Weights of a small transformer language model.
Size: 8 layers, width 256, 2 heads of 128, MLP 1280 squared ReLU, vocabulary 4096, 12.6M parameters.
Training: a variant of Adam for these matrices, 168M tokens, 5705 steps.
Each number is 50 + 10 x the weight over its row's rms, rounded and kept within 0 to 99. Layers, rows and columns count from 0. The size before them is the row's rms in percent of the matrix's.

# layer 4 attention key, 256x256, rms 0.0695, rows 46-95, columns 192-223
089:57 51 56 40 36 60 36 44 43 58 49 46 48 53 62 59 44 59 45 52 41 56 49 42 41 53 56 69 68 50 35 45
089:43 62 59 23 55 46 48 46 42 62 56 51 52 55 42 33 40 37 56 46 34 66 54 55 61 54 34 51 61 52 65 48
092:45 45 32 59 50 49 57 64 67 49 41 59 52 65 51 55 40 39 62 59 53 49 46 50 57 39 41 42 56 52 62 51
083:41 58 55 45 56 29 44 45 54 38 43 49 57 41 47 49 59 28 51 37 39 62 42 65 60 64 46 42 50 61 78 47
095:53 53 64 38 40 30 55 47 67 49 45 53 58 57 39 30 51 41 57 33 47 36 51 58 39 63 63 47 38 29 41 59
080:63 45 61 61 28 56 53 53 63 54 44 54 43 36 66 38 56 40 48 52 54 52 35 40 42 54 56 71 51 56 39 54
092:60 64 38 54 55 51 57 53 65 55 40 61 50 59 52 79 51 57 61 45 45 55 45 62 33 37 48 45 69 34 58 32
091:45 53 72 42 57 46 62 43 69 52 41 58 37 56 46 32 43 35 63 56 49 69 55 54 57 49 45 48 53 50 55 59
085:53 43 49 52 26 54 50 63 54 41 42 31 44 60 54 45 38 53 33 49 64 58 51 54 48 53 67 58 62 26 51 46
089:31 63 41 49 45 45 57 65 70 61 46 42 39 70 56 24 52 58 47 50 62 48 52 51 55 52 43 53 51 33 51 65
090:42 46 42 53 54 53 58 66 50 50 49 46 39 68 64 68 54 57 36 58 31 59 58 47 51 56 48 32 52 55 45 45
085:55 55 51 48 44 49 44 58 54 57 54 37 59 59 31 57 27 39 33 52 44 45 34 46 58 44 49 38 48 47 46 56
084:59 43 46 38 63 30 36 34 47 75 49 50 42 59 57 52 40 59 42 46 63 51 52 44 63 46 49 53 61 54 43 55
092:43 44 43 53 40 54 54 57 49 49 56 51 47 47 47 34 55 55 47 49 58 43 64 58 41 65 60 37 29 53 45 69
090:62 39 51 58 46 47 46 64 23 48 51 55 44 52 53 60 54 33 28 42 45 51 56 55 44 69 61 51 42 62 64 37
091:45 38 64 54 48 38 68 64 44 50 50 62 30 54 60 37 64 59 56 31 60 44 50 53 38 51 59 45 35 58 66 55
079:48 34 58 55 60 60 48 43 62 56 41 65 58 57 42 57 50 39 48 55 40 61 51 48 23 38 53 41 59 57 44 53
099:62 40 58 61 53 66 48 43 45 59 40 51 62 46 44 54 50 50 59 34 43 28 52 53 35 59 51 43 36 47 65 52
086:35 64 48 55 71 27 54 43 36 51 43 43 58 52 47 46 65 48 54 62 45 44 49 63 45 53 47 43 64 62 59 50
082:52 48 44 54 44 61 34 61 64 55 57 43 68 51 49 55 42 50 38 41 45 56 40 47 50 46 34 67 61 56 60 55
091:55 44 57 59 37 82 71 65 62 53 73 29 54 43 48 40 59 46 63 65 58 34 51 38 45 45 41 39 38 42 41 51
088:60 61 44 51 43 42 48 41 54 48 45 45 36 37 52 58 42 52 46 46 41 60 33 54 48 31 48 47 61 67 46 36
086:37 36 53 51 50 73 48 39 57 34 38 60 35 49 49 44 46 59 49 47 42 55 66 38 44 59 57 43 43 52 46 47
093:44 48 73 46 57 54 43 41 40 50 53 37 45 38 46 37 43 26 50 47 50 47 54 51 52 34 28 55 36 53 42 45
082:57 44 48 53 51 45 60 39 49 61 44 43 44 50 61 50 32 46 23 48 64 43 44 34 46 45 28 58 43 48 50 35
082:61 49 53 45 48 53 46 51 38 51 53 60 43 40 62 53 55 29 48 50 42 39 59 53 50 47 39 43 40 59 55 55
087:44 55 29 47 61 49 45 58 34 49 60 43 38 63 50 50 60 45 58 48 61 45 56 54 55 36 59 45 51 38 64 45
087:52 32 55 61 64 34 47 46 38 58 56 51 46 59 57 64 50 70 26 50 48 53 52 48 41 60 53 52 58 58 40 52
087:56 49 55 53 46 34 50 47 71 64 44 48 48 56 45 48 50 64 29 35 51 46 58 46 48 40 55 61 44 51 51 56
084:57 48 44 51 59 61 64 37 70 31 52 47 41 56 54 55 45 57 53 35 46 43 47 47 41 58 44 35 48 34 53 37
088:42 38 70 48 48 56 78 38 55 53 53 53 41 44 53 45 59 43 38 38 60 29 61 56 52 54 51 38 54 37 50 51
104:55 44 38 59 50 75 40 62 64 62 56 64 62 36 38 40 38 35 54 66 48 50 53 53 45 54 40 46 50 45 46 60
078:67 45 48 63 28 71 39 53 59 45 52 45 51 33 49 60 51 52 38 55 39 52 30 38 49 70 66 62 57 46 45 60
088:46 68 55 48 51 36 51 47 47 35 33 56 47 42 68 47 64 28 26 45 55 58 57 62 46 45 63 40 31 43 39 42
082:47 46 48 58 48 59 60 56 30 54 57 46 57 56 44 50 59 60 52 56 46 50 49 39 50 59 58 49 50 44 53 34
083:38 52 49 53 51 47 54 62 49 62 34 62 67 24 54 41 72 48 26 47 57 58 51 61 37 51 58 51 41 66 47 51
091:32 51 41 63 47 64 54 49 59 60 47 36 56 62 52 34 42 53 53 48 66 48 54 49 53 48 53 58 42 58 59 47
087:43 53 49 36 42 51 37 58 56 62 69 53 40 32 48 31 50 59 57 47 45 53 51 54 62 51 31 41 44 62 47 55
092:45 43 45 48 46 56 57 49 52 49 76 35 39 53 53 59 39 72 52 51 65 61 51 28 47 46 39 59 47 68 52 48
093:54 51 52 46 65 48 51 57 44 46 60 56 37 54 52 56 64 34 50 51 66 49 38 56 38 52 40 32 71 33 64 40
092:37 65 48 40 50 50 58 47 34 46 52 65 50 46 52 50 50 58 49 53 48 64 53 55 64 43 37 50 46 68 42 42
084:72 41 53 46 64 44 67 25 42 34 38 63 30 62 61 66 36 45 57 39 49 31 44 46 25 55 51 40 49 28 61 51
085:31 57 54 40 56 41 41 53 57 53 38 49 58 36 48 61 51 49 49 56 53 67 60 62 44 44 50 55 49 70 32 56
082:62 58 66 54 57 42 48 48 56 51 35 41 59 37 55 57 41 36 38 69 52 47 55 57 55 50 51 40 56 50 56 51
086:37 62 38 54 55 53 52 58 35 39 43 47 49 49 58 68 50 54 48 57 40 57 51 64 68 49 41 53 41 57 55 56
095:50 57 48 50 46 77 33 53 77 58 52 30 48 44 47 38 45 46 55 41 49 24 46 50 54 55 39 54 43 50 51 63
084:45 49 41 64 47 57 54 48 68 42 36 46 51 59 56 54 46 56 44 51 58 56 57 58 46 28 49 52 51 35 35 43
093:58 37 44 50 44 67 23 61 47 49 55 57 51 44 44 55 50 38 38 37 46 45 57 39 36 39 47 54 53 39 42 58
090:60 68 66 49 60 51 34 46 36 35 62 38 65 49 58 70 59 56 38 65 64 46 38 59 44 52 43 46 63 50 36 57
088:54 53 49 53 54 55 49 58 52 48 33 52 44 56 53 49 61 58 36 59 56 47 42 56 55 26 41 60 60 47 38 53
# layer 4 attention query, 256x256, rms 0.0702, rows 47-96, columns 192-223
091:65 53 51 58 56 42 47 48 47 56 55 58 40 51 52 47 64 73 47 58 48 56 35 54 40 63 73 47 46 58 42 45
097:58 64 59 58 42 52 43 55 39 45 38 59 59 38 53 59 44 66 54 44 46 54 48 25 43 56 49 49 74 49 47 41
084:39 39 57 63 49 55 83 36 70 54 46 55 35 57 58 57 39 65 39 67 57 53 64 46 32 47 67 64 43 49 44 53
100:30 55 55 60 55 59 44 51 50 46 50 56 45 34 48 52 42 60 57 48 46 45 38 40 42 51 44 54 45 49 55 52
085:35 42 18 64 40 51 62 49 49 56 51 26 48 19 46 56 28 46 35 36 51 40 50 30 44 39 53 41 57 36 60 57
089:41 62 47 48 36 54 46 65 55 64 41 34 52 39 57 63 45 42 32 39 54 42 46 38 61 45 60 56 52 73 60 51
099:48 48 51 41 66 43 48 74 53 55 71 56 49 48 52 50 51 55 54 50 42 38 67 51 32 51 57 53 45 39 48 61
089:60 45 30 63 61 49 58 44 61 57 38 41 45 34 58 41 63 45 41 56 42 42 41 45 47 55 37 49 30 53 40 47
103:44 48 45 56 59 53 58 45 53 52 36 69 58 28 56 48 48 52 51 40 36 51 61 42 48 46 36 52 49 43 49 48
093:61 57 52 38 37 42 45 53 35 42 26 32 57 38 48 43 46 55 23 32 52 58 50 46 52 48 32 52 55 41 48 43
081:53 57 51 59 33 63 43 43 57 52 18 41 39 39 66 30 46 66 58 54 56 40 54 53 48 47 41 47 51 44 53 65
085:50 49 43 51 61 63 51 45 46 33 52 47 60 57 43 37 62 47 37 42 57 50 54 67 52 65 65 54 47 63 47 44
093:59 42 54 51 42 46 46 45 51 51 35 76 54 55 46 43 43 56 48 63 46 46 51 57 44 58 36 54 50 61 59 53
101:37 60 38 55 37 43 50 60 59 53 54 59 44 42 51 36 36 49 57 54 39 45 70 48 57 61 47 48 56 48 53 60
100:51 46 54 48 53 46 41 46 62 39 61 61 59 36 41 60 39 62 59 65 47 48 64 49 47 39 40 52 48 52 53 65
094:38 53 64 51 39 42 38 55 41 46 37 40 52 42 45 48 65 61 40 46 57 52 61 52 63 61 51 36 42 51 59 38
103:41 55 40 49 55 48 53 61 45 42 64 23 32 49 48 48 35 62 31 76 57 46 61 38 61 49 60 41 60 53 47 59
085:45 56 64 63 44 46 54 45 59 65 51 57 65 52 42 60 34 54 74 46 50 43 58 47 45 52 47 63 49 56 45 39
091:46 37 43 46 46 54 61 40 36 69 38 51 52 52 49 42 65 46 45 52 54 41 52 49 50 62 57 34 45 34 43 51
094:62 53 40 45 55 32 47 57 50 49 53 48 50 51 58 54 51 51 50 62 56 60 46 53 59 47 32 42 46 51 52 56
091:37 42 60 72 57 49 49 61 41 49 53 48 80 45 61 67 53 46 41 42 57 38 51 34 60 46 46 59 42 50 47 50
107:67 51 56 33 47 45 28 38 42 51 40 46 51 51 45 57 62 47 41 55 46 49 53 49 67 64 41 33 51 55 50 35
099:43 52 36 54 37 52 54 57 51 47 46 52 44 47 46 44 55 40 45 35 41 51 51 54 53 37 68 33 61 35 54 58
080:41 50 36 52 52 54 41 50 52 56 72 34 43 41 53 24 55 30 59 46 58 46 46 54 55 45 51 56 59 54 31 72
087:58 57 40 39 57 45 50 45 39 60 67 42 57 59 41 43 49 57 50 29 67 58 73 47 51 67 53 49 54 55 58 52
085:72 26 57 50 45 34 44 37 59 62 51 82 47 60 48 57 53 51 60 44 43 54 42 33 37 47 38 63 65 60 55 33
094:41 65 61 30 50 47 49 52 54 30 50 52 40 46 35 42 43 42 53 55 27 49 63 76 67 52 45 40 45 42 49 50
086:35 36 35 44 49 68 43 50 47 57 61 48 48 47 49 48 55 42 45 52 44 52 48 53 52 57 50 45 50 35 48 65
095:37 51 51 41 54 58 54 58 47 51 54 62 55 62 50 69 71 50 44 34 61 67 52 55 68 41 49 57 65 62 48 71
096:48 56 38 38 63 50 37 56 37 51 50 35 63 39 48 58 65 54 45 32 47 44 31 47 67 66 57 36 52 52 44 51
110:68 78 39 31 55 49 51 53 32 68 26 48 42 62 49 40 55 61 31 52 49 33 66 59 40 59 53 45 37 59 52 39
083:71 45 35 69 55 47 49 62 57 54 34 20 54 46 52 54 58 51 36 36 46 51 55 47 50 44 51 37 49 40 46 37
094:49 36 46 76 38 68 53 51 46 50 52 32 40 60 53 63 59 43 57 33 52 48 33 46 61 48 42 72 52 49 42 54
096:72 62 72 45 62 39 23 57 67 43 68 65 45 44 50 48 32 53 73 63 46 48 45 56 48 40 54 48 52 41 43 49
105:50 41 38 62 46 54 51 32 30 46 60 39 37 67 50 65 65 50 57 59 54 60 54 42 51 52 62 51 43 41 51 49
104:49 33 39 50 46 60 71 63 56 64 54 59 45 55 55 54 59 39 49 58 46 54 42 61 35 42 50 51 50 49 47 61
093:44 52 44 57 48 43 58 36 48 58 43 57 57 53 55 48 40 57 55 56 73 29 62 43 34 62 72 61 45 37 45 54
103:44 50 64 47 42 54 44 55 45 39 28 66 54 56 56 43 48 41 39 70 49 37 45 56 55 63 46 33 49 35 52 40
097:45 57 63 49 44 49 64 70 61 52 50 70 44 43 52 52 58 67 58 23 43 66 57 55 80 46 56 67 47 65 58 53
103:34 70 68 39 58 57 34 39 30 42 49 76 52 74 48 68 50 40 61 31 58 43 45 50 53 56 54 59 55 48 50 31
100:28 53 46 49 65 52 40 64 71 69 74 25 53 39 39 38 67 56 41 47 45 53 58 51 50 50 49 56 60 47 36 46
090:65 49 57 55 40 47 38 44 31 63 52 44 58 75 48 47 56 54 47 54 64 51 41 54 43 62 46 48 41 47 46 30
097:77 62 58 45 49 58 70 44 54 52 38 42 40 52 48 58 58 49 36 51 50 51 44 40 47 56 67 55 66 55 58 43
099:78 41 51 40 55 44 48 49 35 38 66 55 46 62 47 59 64 54 39 55 41 54 55 64 46 56 61 35 51 53 38 38
100:61 41 30 46 45 44 61 45 42 51 36 47 43 48 55 56 52 53 21 66 49 48 40 41 55 53 49 39 53 40 46 41
089:59 57 31 56 63 53 29 56 40 58 47 51 57 60 52 50 79 44 38 36 37 61 26 49 58 37 33 44 56 44 49 52
093:60 62 44 35 46 46 61 55 44 58 54 30 39 41 52 44 48 44 52 54 54 47 40 48 53 48 59 41 56 49 57 58
091:50 27 48 47 48 53 71 60 42 75 48 41 53 58 49 42 42 35 63 44 53 50 33 41 42 37 62 49 50 44 51 43
089:51 60 40 54 34 55 32 61 46 51 36 41 67 59 59 57 58 46 45 19 44 56 44 41 65 44 40 36 59 49 58 33
097:37 44 50 57 61 53 53 57 68 62 52 72 55 64 36 34 46 49 65 59 32 51 59 64 33 34 33 48 44 40 46 58